Weights of a small transformer language model: RMSNorm before each block, a variant of SOAP for these matrices.
Each number is 50 + 12 x the weight over its row's rms, rounded and kept within 0 to 99. Layers, rows and columns count from 0. The size before them is the row's rms in percent of the matrix's.

# layer 6 attention output (transposed), 256x256, rms 0.129, rows 30-51,94-114,157-178,221-242, columns 64-127
115:54 53 44 42 37 51 45 43 81 32 60 57 66 29 51 43 60 14 59 48 56 36 48 32 42 40 33 59 79 49 50 29 58 36 36 35 33 49 29 50 64 52 27 38 62 59 38 57 38 36 45 53 59 74 60 60 38 51 39 32 54 57 34 59
112:69 41 68 34 58 34 64 49 42 58 52 65 49 50 48 66 39 34 60 43 52 61 45 52 36 26 55 34 52 42 45 47 52 51 41 47 44 32 50 50 53 53 52 81 60 47 48 47 79 75 29 47 55 39 54 57 56 51 52 71 55 43 63 73
112:34 61 57 45 38 57 49 38 27 29 33 59 59 38 60 47 40 20 35 29 27 59 33 64 62 63 46 40 37 30 52 44 60 39 46 43 45 33 45 69 49 38 38 52 42 78 48 49 56 58 47 57 52 53 42 64 72 42 47 38 59 55 75 69
106:67 44 43 58 31 49 54 72 55 49 71 29 48 47 50 32 55 52 57 50 53 63 74 36 36 35 38 50 58 56 34 31 58 48 84 54 43 65 54 40 28 36 57 40 49 67 39 58 49 54 42 48 46 51 53 39 55 55 29 73 40 38 54 54
112:66 47 68 46 39 51 50 33 38 51 35 42 58 50 42 57 61 51 44 65 40 58 66 48 33 51 58 62 50 69 44 46 37 39 55 57 46 48 35 43 45 68 48 49 52 58 49 46 48 69 49 35 46 56 49 39 77 31 61 39 36 55 44 60
109:43 41 47 69 31 49 56 54 59 54 60 66 59 59 48 51 44 51 58 81 36 44 60 57 57 50 66 49 47 44 46 62 75 36 38 44 29 65 42 65 60 70 57 53 49 41 43 65 52 64 56 57 62 58 59 47 51 57 53 52 69 41 58 58
112:57 57 43 47 41 72 59 58 35 49 47 45 43 52 46 25 52 39 42 50 55 33 54 59 46 67 43 48 58 39 54 74 43 47 37 56 46 36 41 43 51 40 46 56 58 24 47 35 29 46 44 53 74 44 64 22 38 47 65 48 49 82 63 51
107:55 35 42 50 62 46 34 51 61 57 53 69 45 31 58 47 73 59 56 49 60 55 53 49 62 58 55 49 32 69 68 45 77 58 29 55 75 55 27 46 32 50 44 62 63 55 49 73 47 55 54 48 65 38 64 30 50 54 41 44 51 43 53 42
118:49 67 51 69 33 33 60 42 48 50 56 40 46 58 46 67 47 56 80 61 56 48 33 57 48 50 40 37 66 40 48 55 58 54 36 53 63 81 48 37 75 54 45 33 37 49 45 33 62 53 55 53 37 51 40 26 39 75 47 46 50 44 62 45
107:51 37 56 49 47 47 60 66 58 41 52 60 66 56 41 57 24 40 53 61 41 52 52 89 34 39 55 53 46 34 38 54 62 50 57 55 36 52 56 49 43 58 60 48 39 68 34 47 55 57 59 49 41 49 57 48 52 34 62 33 34 35 69 34
108:33 22 59 62 42 67 52 65 54 55 67 52 70 52 78 52 41 35 67 32 50 51 46 54 64 38 46 60 45 60 51 35 59 25 43 53 44 40 46 40 50 49 46 40 53 49 40 41 29 46 43 43 59 39 57 69 61 58 44 47 61 55 55 43
114:48 62 40 78 58 60 64 39 22 50 47 62 51 54 58 49 52 76 54 64 44 33 37 29 47 50 46 53 35 61 59 47 58 46 50 44 48 32 32 26 66 43 79 71 36 68 49 46 54 48 78 47 48 37 44 59 61 53 28 56 55 39 81 73
108:43 47 43 50 29 43 61 52 47 49 72 71 49 37 60 76 50 43 69 13 58 31 53 58 56 50 34 47 56 49 39 56 50 41 55 57 53 42 66 36 56 66 48 52 54 52 23 40 59 42 56 58 53 63 64 39 42 62 53 60 57 26 48 56
115:66 55 43 36 39 42 37 47 58 38 60 55 53 18 51 17 40 67 40 61 31 60 50 47 52 34 52 66 44 32 40 61 32 39 55 80 48 45 48 53 50 50 36 59 53 47 40 45 21 62 64 57 42 45 58 69 59 49 46 42 51 48 49 55
106:68 49 63 12 37 47 46 44 34 59 30 52 63 53 29 60 48 65 48 31 51 42 52 53 45 40 59 50 60 58 39 41 31 45 48 64 62 50 61 51 29 53 39 52 69 69 23 61 56 35 44 26 52 62 61 61 40 46 66 53 47 32 31 63
109:49 37 51 42 38 32 64 35 48 52 46 29 56 46 43 53 52 34 69 48 41 26 35 49 60 69 64 58 34 65 55 63 56 42 47 60 55 55 48 48 44 67 65 55 51 54 41 66 45 37 57 34 22 52 35 39 65 53 56 61 60 61 63 62
108:56 57 59 41 33 25 51 57 41 50 64 41 50 41 26 50 57 48 54 58 56 41 38 32 30 49 64 73 50 71 58 61 37 49 42 58 35 38 58 74 30 62 54 39 47 54 54 66 65 45 24 57 48 59 33 30 58 55 51 47 49 51 56 30
109:55 69 67 63 63 84 49 67 48 67 32 67 62 47 59 35 58 49 45 63 46 48 45 53 54 58 51 70 28 30 65 53 60 53 25 44 64 45 47 38 61 61 33 45 49 54 68 55 57 56 60 44 43 78 37 48 34 65 52 65 77 58 52 57
113:58 63 58 53 38 37 58 31 34 30 63 32 53 57 83 37 67 43 64 53 33 39 38 35 41 72 64 60 25 48 72 52 23 64 61 66 58 61 59 61 50 30 35 37 85 56 52 41 49 51 42 71 53 32 59 58 41 38 65 65 47 40 47 70
104:69 56 66 51 51 31 36 65 50 43 60 31 34 68 58 55 56 56 24 23 28 52 53 73 42 58 54 34 52 46 40 47 51 53 35 50 17 24 65 57 56 57 51 62 50 50 23 54 52 58 35 60 38 54 18 49 47 41 38 38 50 55 73 52
106:41 57 66 54 55 54 51 48 66 64 35 50 54 44 58 64 70 25 49 55 37 59 58 56 48 62 44 46 44 26 42 57 43 52 72 39 39 34 60 69 42 34 46 65 65 70 32 31 30 61 62 25 44 42 63 37 44 51 53 59 44 39 21 54
110:73 57 45 19 78 33 31 48 30 58 67 35 61 52 34 59 43 63 48 45 46 51 71 49 45 50 44 61 81 43 45 73 58 51 34 29 56 58 41 38 56 49 39 36 77 40 54 39 48 34 56 43 50 68 37 45 40 77 34 41 83 46 46 55
095:41 30 56 60 57 51 30 38 39 56 64 34 34 56 66 55 46 54 48 31 63 53 26 46 58 72 61 55 39 62 20 64 47 55 60 38 64 43 63 35 39 65 66 74 23 39 42 59 53 51 38 54 30 43 56 72 49 46 73 41 53 52 30 45
096:38 49 41 64 42 33 59 61 50 67 44 39 52 48 53 58 56 55 42 41 64 25 42 50 79 63 49 63 57 38 41 55 55 46 45 43 68 35 58 62 42 56 33 42 25 43 44 42 45 42 68 66 48 56 47 30 24 53 55 34 69 41 55 53
088:72 41 63 52 50 68 51 77 39 78 38 63 50 49 40 56 69 56 81 32 48 41 72 44 44 50 56 67 33 50 69 45 60 40 43 56 56 62 45 23 56 40 53 62 39 43 61 65 33 42 75 46 43 69 56 57 34 64 39 65 50 83 45 43
094:43 60 44 39 53 55 45 40 52 68 34 58 35 54 23 49 44 49 53 49 36 30 62 67 67 74 62 68 44 43 51 68 46 51 54 45 52 35 43 47 45 50 40 41 57 43 44 65 47 43 40 34 36 48 51 63 61 35 51 44 52 61 42 29
096:47 60 46 58 61 53 60 53 59 43 37 40 60 56 59 49 67 68 59 50 53 39 50 53 43 49 35 38 64 36 47 26 44 39 18 55 35 51 46 23 34 29 40 45 60 46 53 35 44 38 43 41 45 47 55 70 41 75 46 37 66 60 68 39
093:27 42 70 56 56 69 56 58 36 46 52 44 34 45 50 53 59 35 60 47 43 51 53 38 59 53 53 74 51 46 47 23 42 43 49 38 69 53 58 44 24 46 31 58 54 50 48 55 51 44 45 33 53 40 44 73 53 76 46 54 35 59 68 56
095:37 41 68 61 41 48 57 27 60 57 47 49 49 33 57 53 56 58 33 61 48 38 44 48 59 39 45 52 33 59 59 57 54 60 38 39 74 52 42 82 16 50 49 41 63 61 39 41 41 52 37 53 40 53 34 57 43 51 52 26 51 19 47 54
095:40 37 44 51 35 63 56 40 39 61 62 35 59 61 42 46 47 69 60 52 47 54 74 37 39 50 47 51 55 58 63 42 39 46 65 43 56 48 55 53 56 36 45 49 56 53 63 34 70 41 34 64 56 44 33 54 67 13 57 59 56 43 21 53
091:60 60 51 28 53 49 42 65 54 40 44 59 43 62 34 33 54 49 45 55 60 49 56 38 39 35 53 49 34 28 58 49 42 52 41 54 47 48 63 35 16 33 72 68 71 57 42 58 44 49 41 80 59 52 58 40 60 48 55 46 65 61 42 65
094:52 40 49 45 53 63 50 55 32 56 35 51 57 34 78 41 49 67 32 50 55 66 55 43 62 63 42 44 32 54 41 44 67 74 42 19 40 68 56 46 58 53 44 33 40 47 68 49 47 56 39 45 48 54 54 58 44 46 61 58 59 68 43 39
099:29 50 36 77 44 35 44 40 62 52 45 59 67 59 45 39 55 66 43 44 58 40 52 52 83 48 32 44 72 37 52 52 35 48 37 75 25 50 45 48 37 40 41 34 54 37 61 54 52 79 36 43 27 63 47 24 57 58 60 54 28 30 70 43
093:50 54 33 39 50 32 33 55 59 51 59 54 46 45 58 56 47 30 33 56 44 57 54 67 48 50 53 51 70 64 21 36 39 64 39 42 56 47 67 65 46 37 33 58 63 43 75 52 54 59 27 69 49 70 68 54 48 39 61 39 30 53 33 45
098:63 57 65 48 82 40 34 51 47 61 44 51 43 54 30 28 53 42 56 47 26 44 29 44 27 29 27 51 37 52 67 55 54 44 48 44 40 48 44 69 61 47 59 66 69 43 68 41 45 60 26 54 78 12 25 49 58 50 61 26 34 54 49 44
101:65 48 52 68 57 42 48 40 53 48 53 34 58 71 48 60 57 42 46 46 61 44 49 74 75 54 52 42 71 46 57 47 62 57 51 21 75 72 40 32 54 41 43 52 45 45 45 47 60 55 57 70 53 55 32 45 57 57 52 55 44 49 16 41
096:40 33 54 52 42 66 72 55 82 50 65 34 37 61 58 50 44 56 40 74 62 45 47 67 41 42 54 53 28 59 27 45 64 62 42 58 51 52 31 41 72 48 66 54 46 48 56 19 41 74 45 55 28 56 46 46 40 66 42 32 49 52 52 38
092:47 43 53 51 55 46 54 29 48 59 53 54 61 54 41 59 57 47 48 52 43 64 54 46 55 34 47 52 63 41 42 51 35 77 58 43 54 48 37 32 34 54 41 59 57 61 62 42 78 37 28 34 69 66 51 70 45 42 59 52 34 31 32 60
101:60 25 32 45 68 64 46 55 69 69 50 49 68 68 41 56 40 39 49 58 32 24 51 36 94 41 52 44 50 61 62 41 49 74 63 50 43 53 25 47 71 31 33 57 53 57 45 43 69 53 43 58 74 49 25 58 40 47 66 60 59 65 52 50
101:54 61 50 58 45 33 54 48 54 44 45 40 60 56 29 54 68 57 61 49 24 46 36 62 68 48 48 45 42 65 53 59 48 47 59 72 33 42 50 30 60 41 31 54 41 67 50 51 43 49 42 24 49 80 79 65 54 43 40 53 59 82 43 56
092:35 19 44 53 52 45 44 77 71 54 51 55 50 48 21 41 38 61 64 50 45 58 75 59 71 37 48 57 69 69 48 48 46 53 49 46 34 48 58 46 47 48 52 71 48 46 39 37 55 65 49 61 47 82 57 20 48 44 60 60 67 60 51 36
099:44 42 55 56 57 23 46 58 51 41 52 54 49 42 49 43 45 43 51 60 59 51 33 28 32 64 48 56 43 50 46 35 61 35 50 64 64 64 39 44 63 60 48 61 67 57 71 53 48 38 68 64 62 67 37 45 42 24 54 52 62 45 46 52
097:50 40 56 43 44 28 45 53 49 33 53 36 52 44 50 69 31 53 37 60 36 39 57 53 52 50 61 20 51 68 73 50 34 54 38 35 58 45 38 41 38 38 40 46 66 38 43 79 38 65 57 51 48 64 52 38 70 45 34 53 73 67 34 35
103:49 40 47 29 58 71 53 53 56 53 60 37 57 45 46 64 29 43 60 49 43 43 44 61 61 56 50 79 61 50 70 50 51 55 40 63 60 48 60 45 41 43 69 46 40 24 63 55 52 48 62 69 28 53 59 71 23 52 57 43 43 52 65 33
104:53 56 34 43 50 49 70 65 42 78 53 56 66 52 49 45 46 58 30 34 55 66 50 77 45 50 45 44 54 36 45 56 46 67 59 52 51 58 70 55 42 48 51 44 40 43 47 46 41 46 44 33 68 49 63 27 38 52 41 50 30 48 56 47
095:51 39 63 48 55 69 59 41 54 58 42 34 41 62 61 45 64 55 61 73 54 37 26 60 47 51 51 57 50 68 45 54 30 39 54 45 43 23 67 48 42 32 55 40 29 48 34 48 41 50 37 59 53 35 61 71 57 57 57 70 47 48 41 41
106:61 48 42 47 54 49 55 31 49 35 47 40 44 64 56 51 45 72 49 72 59 54 54 49 35 54 46 48 77 46 56 34 49 61 49 45 43 57 71 56 58 60 47 28 53 59 49 70 45 53 35 42 37 42 39 41 51 46 61 50 32 23 55 37
113:44 53 55 32 47 47 62 38 55 35 40 47 71 50 36 46 53 53 58 44 43 50 43 48 65 39 57 53 56 49 76 40 56 32 62 58 54 43 54 66 43 59 38 44 42 64 60 44 56 36 71 56 79 70 55 66 51 58 54 45 59 49 61 58
103:36 37 42 50 67 60 43 80 42 67 60 53 55 40 38 50 37 38 38 50 52 40 45 48 52 52 49 57 36 62 51 77 62 41 58 40 30 47 79 59 46 55 63 71 45 35 40 36 69 31 62 52 46 31 58 52 37 35 63 38 62 51 41 61
097:30 71 42 34 60 21 49 56 43 63 42 47 43 48 39 60 33 46 55 43 54 40 42 52 45 65 39 51 68 61 50 58 37 51 47 57 53 41 68 29 58 66 55 39 50 36 64 54 52 53 35 50 44 35 44 48 63 49 34 51 55 46 41 41
103:47 63 31 57 69 35 41 57 51 42 51 29 75 47 59 50 33 62 52 62 39 81 75 64 62 66 45 62 53 49 51 48 39 38 69 46 52 47 45 27 77 46 63 41 42 54 66 65 49 41 45 38 52 51 15 40 69 61 60 49 78 66 61 44
097:45 52 49 42 68 40 48 62 48 58 51 73 51 58 57 57 32 59 46 52 75 61 35 52 46 47 53 59 30 34 39 47 70 69 59 62 47 67 73 64 67 63 61 36 34 55 68 35 61 58 59 40 49 52 59 47 28 28 55 63 35 60 50 52
099:58 34 49 59 44 40 72 53 60 39 40 62 54 33 38 70 52 68 36 18 58 30 47 48 51 42 51 55 53 60 38 65 65 34 64 44 50 32 56 46 52 59 35 48 47 50 41 50 34 43 61 22 40 36 46 57 58 47 40 52 61 27 36 59
099:44 51 53 41 37 33 63 62 63 55 30 41 35 53 38 51 38 49 32 41 43 20 50 37 40 43 58 25 52 39 46 42 44 34 56 78 72 35 55 49 47 45 65 69 74 26 42 30 42 45 38 60 57 62 51 26 38 48 35 42 46 33 40 58
106:68 58 42 35 72 33 68 42 55 55 52 49 40 48 60 54 56 46 54 71 43 64 57 84 23 41 73 49 43 62 45 52 48 76 67 60 80 73 55 66 72 50 51 60 47 51 71 59 44 27 56 58 55 67 35 46 45 29 53 57 59 44 42 70
100:57 51 60 43 64 53 73 70 47 41 46 50 46 46 52 56 40 58 51 47 48 36 57 45 27 51 38 47 25 42 62 46 59 40 43 57 33 70 43 39 43 62 66 37 73 29 56 53 56 44 59 43 53 46 47 47 48 44 58 55 53 54 60 47
104:48 35 41 50 38 40 38 44 66 39 40 45 48 79 58 67 42 59 50 76 75 50 52 46 61 60 66 42 40 47 65 24 49 60 54 45 75 65 34 47 51 38 65 26 49 53 54 65 33 65 70 63 33 46 53 57 38 38 45 61 52 57 65 49
093:24 54 59 33 50 64 50 35 66 61 47 49 27 39 45 51 49 61 51 55 58 38 72 41 51 49 60 60 45 74 56 60 44 53 40 43 41 65 55 66 37 41 66 58 61 48 51 36 37 46 37 35 39 45 59 42 47 58 54 37 61 65 44 61
104:30 52 59 69 64 54 40 39 40 51 63 43 25 33 40 52 40 37 78 39 36 58 51 43 54 58 48 45 61 31 58 54 62 40 59 60 55 37 68 47 49 47 40 57 59 25 51 54 49 51 46 49 78 31 20 25 70 42 39 63 59 55 43 33
100:50 69 64 46 66 54 45 69 27 52 73 41 52 60 57 54 64 71 55 54 55 60 66 52 26 54 65 29 78 66 41 70 39 46 36 46 54 52 62 42 56 34 37 50 56 49 43 50 54 51 43 56 50 40 61 59 41 34 58 38 44 54 48 42
103:41 48 52 34 55 54 52 49 26 32 49 41 47 52 82 47 56 63 59 44 68 85 58 59 57 60 36 48 54 45 19 42 31 44 46 41 63 49 53 51 48 57 63 43 38 47 62 49 48 52 41 61 39 60 51 56 65 44 11 43 50 31 62 41
097:34 38 42 49 50 41 47 17 61 51 39 68 47 26 72 33 45 52 41 41 76 40 63 67 40 34 47 47 74 58 55 32 47 53 62 21 41 58 67 61 46 34 37 46 64 35 41 54 34 62 50 55 57 28 42 51 63 40 59 58 32 39 48 31
100:72 51 76 52 64 62 47 60 55 45 41 74 49 36 61 58 40 54 45 65 61 68 38 36 37 78 57 33 58 32 30 62 59 47 56 38 50 46 35 46 48 63 30 30 27 50 42 49 45 60 60 40 72 48 50 57 39 38 34 29 47 62 55 48
098:58 31 44 51 39 46 71 33 38 59 63 44 69 42 55 58 55 56 49 47 46 56 67 64 62 51 42 32 45 30 56 48 51 57 62 40 71 69 45 60 55 59 57 63 23 23 35 39 54 44 41 34 48 27 45 57 62 56 50 42 62 40 37 65
105:42 58 28 51 61 41 57 31 41 66 45 65 53 42 56 64 63 48 56 53 65 74 54 48 50 64 55 45 38 72 49 55 63 61 55 51 47 56 63 40 64 62 50 27 40 56 49 34 39 25 59 77 55 59 61 62 41 51 69 65 59 48 60 52
087:64 48 54 64 57 38 30 33 57 49 48 37 57 57 42 62 57 28 42 48 38 40 41 16 59 39 50 48 64 52 57 58 58 53 62 57 54 40 62 28 53 72 45 45 64 59 34 49 63 57 40 33 54 22 48 37 74 41 53 45 60 54 72 59
094:74 60 47 69 42 52 69 54 57 57 34 52 40 53 36 44 49 52 75 62 50 52 74 39 47 51 51 46 38 48 76 56 58 37 43 54 20 56 58 50 64 36 53 60 57 45 60 56 43 86 41 61 40 35 40 45 49 62 51 57 47 55 95 48
089:55 59 50 59 58 68 42 48 38 56 68 55 45 55 59 55 51 47 63 50 31 81 51 41 21 61 48 45 45 55 54 50 48 40 28 54 65 78 41 44 61 37 49 30 62 59 47 36 66 54 49 54 51 49 66 58 48 43 25 43 38 62 37 33
091:36 44 32 60 60 39 44 52 66 57 63 51 42 41 33 33 39 64 46 62 52 41 42 53 69 43 60 67 50 55 46 59 38 50 55 45 51 45 47 57 60 72 59 49 52 10 53 39 51 46 43 44 62 54 46 47 56 27 48 55 47 50 63 44
096:49 39 63 41 59 44 55 41 31 35 55 74 60 46 74 59 45 36 38 56 60 62 34 55 43 44 54 26 26 66 48 71 41 49 38 52 29 63 47 42 66 51 57 62 59 34 44 40 43 69 37 72 36 49 57 40 55 51 48 50 55 51 49 64
091:55 64 46 62 35 44 42 38 45 42 58 73 36 42 64 50 37 45 69 51 56 63 31 55 76 59 53 37 43 27 73 47 58 55 46 44 60 60 37 39 46 53 68 44 46 41 43 67 48 53 59 88 48 52 55 65 67 55 36 69 59 33 42 34
097:68 50 54 35 43 47 38 37 58 44 62 45 48 42 61 29 71 62 47 43 53 41 52 59 43 45 46 46 39 55 63 51 51 55 38 57 42 58 39 56 56 44 51 59 48 52 49 25 58 47 37 61 50 52 69 37 34 21 64 51 29 59 36 44
094:59 46 35 38 59 56 44 49 66 50 50 51 57 74 42 42 67 61 60 53 50 48 43 39 52 75 40 54 46 37 32 31 52 32 50 49 24 44 60 37 49 55 39 37 36 41 60 72 54 61 70 31 36 50 75 62 37 40 33 48 49 55 37 47
103:51 67 65 67 41 59 69 57 57 46 46 50 64 56 60 43 33 40 54 50 48 45 32 42 42 51 49 51 75 42 42 39 37 39 57 55 57 47 51 45 49 46 32 57 48 39 18 56 45 57 67 46 47 56 42 54 42 89 56 54 70 74 51 41
091:46 38 30 66 64 71 44 51 45 60 46 49 46 48 64 47 67 36 72 57 24 51 38 58 65 57 63 62 67 83 54 55 39 52 43 60 21 44 36 69 43 72 51 43 31 66 59 39 43 50 68 44 61 42 34 77 50 48 38 45 39 54 76 49
089:61 59 39 29 58 65 61 58 63 54 56 44 47 51 64 70 47 40 46 38 80 45 35 50 65 61 34 58 61 76 47 61 33 44 30 61 76 38 51 59 41 36 55 48 53 39 54 42 48 29 50 59 61 30 35 61 58 55 38 70 50 53 46 49
098:60 41 37 36 62 49 40 51 47 43 35 58 26 31 45 85 41 45 52 30 39 53 62 45 36 58 38 65 44 47 46 64 45 68 54 29 55 49 53 53 63 66 60 52 55 50 28 57 47 45 55 66 45 42 66 63 54 65 60 50 49 77 34 58
091:42 61 39 54 34 57 34 38 55 63 52 47 39 52 41 53 60 50 70 50 35 58 61 42 52 52 45 55 72 23 72 55 32 31 61 56 56 63 47 45 19 54 26 52 44 42 60 50 45 47 39 38 73 45 12 65 63 72 65 55 48 69 35 53
091:46 47 69 42 37 59 41 37 60 34 60 54 77 65 50 43 54 66 46 48 46 63 55 28 54 44 69 52 55 55 39 50 65 44 43 47 44 59 61 48 27 52 59 41 33 53 48 79 48 50 51 19 37 50 46 51 66 46 53 70 54 61 39 30
093:36 36 59 46 64 54 48 57 47 53 55 56 64 64 39 60 44 51 65 57 77 64 50 24 39 35 52 33 35 32 62 54 42 50 43 57 52 23 46 41 55 55 56 44 45 58 47 60 40 55 25 28 58 42 37 42 42 39 21 50 49 47 69 48
093:35 60 30 56 66 55 58 55 60 65 48 71 49 60 67 56 68 39 40 34 49 41 53 31 55 52 56 54 42 63 55 56 69 54 74 38 43 41 32 59 39 60 51 46 48 47 51 74 62 48 80 38 54 45 79 64 38 57 52 60 44 44 49 53
088:38 42 52 53 54 50 40 31 51 48 45 75 34 41 53 47 52 55 50 39 34 41 48 76 52 43 48 60 40 61 48 35 61 32 51 44 28 47 56 67 46 29 35 57 45 32 41 46 40 70 49 53 47 46 72 42 44 43 28 47 42 56 47 52
091:44 52 59 61 57 52 42 35 54 52 60 51 32 41 48 54 55 69 56 29 19 40 56 43 34 57 50 56 30 23 31 37 58 30 55 50 50 57 48 28 43 47 52 64 53 55 47 59 36 30 57 24 16 37 77 55 43 66 56 47 38 52 51 58
091:50 55 43 46 54 52 45 55 53 52 61 38 37 36 69 55 31 45 53 64 62 62 55 48 42 39 46 49 55 50 41 59 40 74 46 52 49 54 51 63 47 53 61 45 56 45 39 48 48 61 63 66 48 42 20 33 55 52 41 58 47 48 46 44
086:48 57 48 13 49 69 49 32 50 54 47 44 51 73 20 49 62 48 55 62 41 36 41 64 41 38 37 57 43 54 51 50 57 23 39 43 45 49 46 56 69 50 72 61 36 39 57 49 45 42 51 65 51 52 56 34 76 65 44 39 42 53 57 61
085:54 60 42 44 47 82 70 31 41 69 38 56 58 46 37 58 49 58 46 52 82 69 56 62 81 43 49 75 61 45 69 69 43 54 60 61 46 40 69 46 33 51 32 44 68 52 49 43 55 41 31 52 48 41 79 34 59 54 47 62 48 62 43 46
094:58 50 47 55 37 70 38 42 55 34 54 31 41 54 57 26 47 69 49 30 46 58 39 51 50 38 44 67 58 26 37 50 52 40 30 67 59 39 44 53 69 61 75 30 58 63 63 37 70 39 36 33 62 56 40 63 37 44 45 71 38 51 51 74
# layer 6 attention value, 64x256, rms 0.109, rows 30-51, columns 64-127
104:43 54 56 61 40 24 63 60 45 40 38 66 56 72 38 47 42 53 30 67 50 58 42 38 35 47 48 51 51 68 69 76 65 30 77 62 55 36 32 70 40 36 62 52 64 64 41 20 57 65 56 58 43 56 50 33 66 62 53 61 64 41 77 54
094:54 47 70 44 55 56 57 48 51 58 35 64 59 61 39 36 50 48 55 33 49 56 55 24 45 43 37 38 46 42 61 65 33 65 56 49 53 42 32 49 62 55 52 38 50 50 48 62 27 51 59 50 38 54 38 64 51 37 38 54 50 61 52 46
106:54 64 45 46 62 34 49 41 42 50 84 58 47 51 40 52 44 47 53 60 50 47 53 22 65 31 57 29 35 42 35 50 40 57 51 37 31 42 50 67 52 66 44 46 49 46 31 41 19 66 59 50 55 52 58 34 61 38 55 59 65 29 65 70
103:32 48 46 45 70 63 68 42 38 46 49 44 53 43 64 47 62 57 46 50 74 54 24 69 51 34 34 47 60 52 59 47 77 53 32 57 73 58 44 37 62 47 42 58 64 57 42 36 39 49 56 52 51 50 45 59 43 52 52 44 44 48 52 53
102:44 38 35 27 50 37 57 45 45 80 49 37 32 45 50 46 40 44 49 40 45 48 66 50 29 42 61 48 49 51 41 33 48 67 69 51 53 61 74 59 61 46 48 64 49 59 43 80 53 74 29 55 72 52 46 39 44 60 37 45 31 38 40 34
095:75 54 29 59 70 59 55 52 30 39 41 57 60 53 46 25 51 57 43 49 36 36 45 38 46 41 46 34 35 65 48 81 61 63 47 71 44 46 44 58 58 47 69 38 59 51 51 30 42 37 26 56 42 61 40 37 49 52 70 65 41 46 47 41
102:54 53 61 52 45 37 59 60 52 62 43 57 39 45 33 73 59 51 49 50 43 46 45 58 62 39 67 49 68 46 57 58 52 49 55 63 23 53 63 58 67 71 42 61 49 57 47 48 64 75 41 58 42 42 66 64 47 38 39 79 47 62 42 51
097:59 15 65 47 56 33 52 61 63 47 38 52 59 59 57 67 58 56 51 62 51 57 39 66 57 40 74 45 73 60 38 49 40 68 29 44 39 43 55 47 48 61 30 44 36 34 51 41 16 55 48 51 49 82 45 32 42 54 45 42 50 53 56 44
101:52 52 58 40 58 28 53 36 60 33 31 53 45 32 64 48 52 46 48 45 53 58 51 34 49 51 53 58 58 70 45 43 48 56 61 66 56 65 63 54 63 39 44 45 42 52 53 61 55 61 44 41 54 62 63 64 52 18 44 69 34 52 62 49
098:60 46 34 46 43 36 66 22 39 37 38 44 42 65 58 38 55 41 47 31 39 56 46 47 51 47 49 47 58 46 45 49 21 54 39 53 45 30 34 62 44 30 48 44 58 46 63 39 52 37 67 66 49 37 52 45 42 55 44 16 38 40 49 46
102:76 45 40 41 71 60 69 50 39 54 49 49 37 67 45 52 44 54 55 50 42 54 46 32 21 58 50 57 57 48 30 65 59 70 43 23 68 56 61 54 31 49 26 42 51 41 50 34 76 24 35 45 49 50 54 64 62 53 51 50 46 53 33 55
105:69 47 76 58 51 48 52 24 66 46 66 53 64 60 46 44 66 52 53 52 52 50 64 52 56 62 46 51 49 55 73 39 58 36 61 50 62 37 48 54 69 53 42 46 21 43 64 55 54 49 52 42 59 58 43 49 42 45 58 44 40 40 76 51
099:48 53 36 42 42 61 40 65 59 41 31 43 43 49 67 63 36 53 52 84 57 75 52 50 58 51 64 55 72 52 44 41 34 58 49 57 49 23 57 40 52 51 36 50 38 44 39 64 59 48 73 78 40 72 82 55 50 37 46 57 67 61 57 50
104:59 30 47 39 37 64 59 50 38 49 55 39 52 53 49 56 36 38 49 72 41 44 59 51 45 75 57 68 53 47 56 48 56 54 55 60 61 30 48 54 64 51 52 45 43 40 55 51 80 43 39 27 44 58 57 52 32 62 69 42 60 41 66 44
097:49 30 52 55 56 45 53 55 45 59 45 58 66 61 56 38 54 59 57 54 47 41 42 49 88 36 64 41 61 31 29 51 47 58 32 30 57 61 49 61 60 47 40 38 36 56 41 45 56 40 61 61 75 56 48 63 76 24 41 34 45 37 52 45
100:57 47 53 48 44 77 48 57 41 45 19 53 66 26 47 31 52 28 40 56 42 34 49 32 44 52 33 42 51 29 56 48 62 38 40 45 57 50 42 42 59 40 53 39 41 52 51 68 30 60 55 78 57 45 57 35 59 62 41 53 60 61 66 30
098:50 61 68 57 44 50 55 35 50 53 43 45 44 57 52 44 37 47 45 46 64 66 49 75 33 66 50 32 31 62 50 45 82 38 35 56 35 61 62 40 37 38 52 80 49 47 55 46 36 53 53 57 53 55 75 34 49 46 51 49 59 57 40 51
100:61 43 47 68 44 56 53 46 33 61 50 58 41 53 54 67 42 37 63 33 51 69 45 54 61 42 53 44 47 46 52 31 47 29 80 43 60 46 42 63 48 60 70 27 51 15 49 39 65 17 49 43 69 26 47 47 69 50 63 77 66 57 52 54
091:69 69 60 43 40 50 55 25 46 42 43 19 78 37 65 52 53 49 51 41 56 44 47 51 34 39 39 45 37 41 42 56 60 49 50 46 41 61 51 75 43 76 33 38 42 39 43 45 50 71 50 31 66 26 63 55 26 49 43 60 48 63 47 51
094:44 57 38 50 38 64 46 57 68 45 52 67 58 60 12 39 54 66 35 56 30 40 51 34 45 52 33 50 44 56 45 67 41 59 33 33 31 53 63 52 09 34 45 45 44 66 26 41 55 54 47 43 31 27 66 57 54 75 45 38 32 36 57 52
097:74 54 39 56 32 63 54 32 41 50 64 66 50 68 49 41 56 46 64 48 68 41 39 31 51 37 54 69 53 45 45 68 42 48 36 54 60 41 59 45 30 50 56 46 36 38 25 38 62 34 43 46 41 32 24 58 39 34 40 49 36 34 61 50
097:30 35 30 69 51 38 63 54 50 41 52 49 55 63 25 59 60 45 68 62 54 57 48 42 39 46 66 51 43 51 28 66 58 75 31 54 29 56 54 43 30 12 59 66 65 28 56 47 48 64 39 21 47 51 51 60 68 58 50 41 42 41 56 49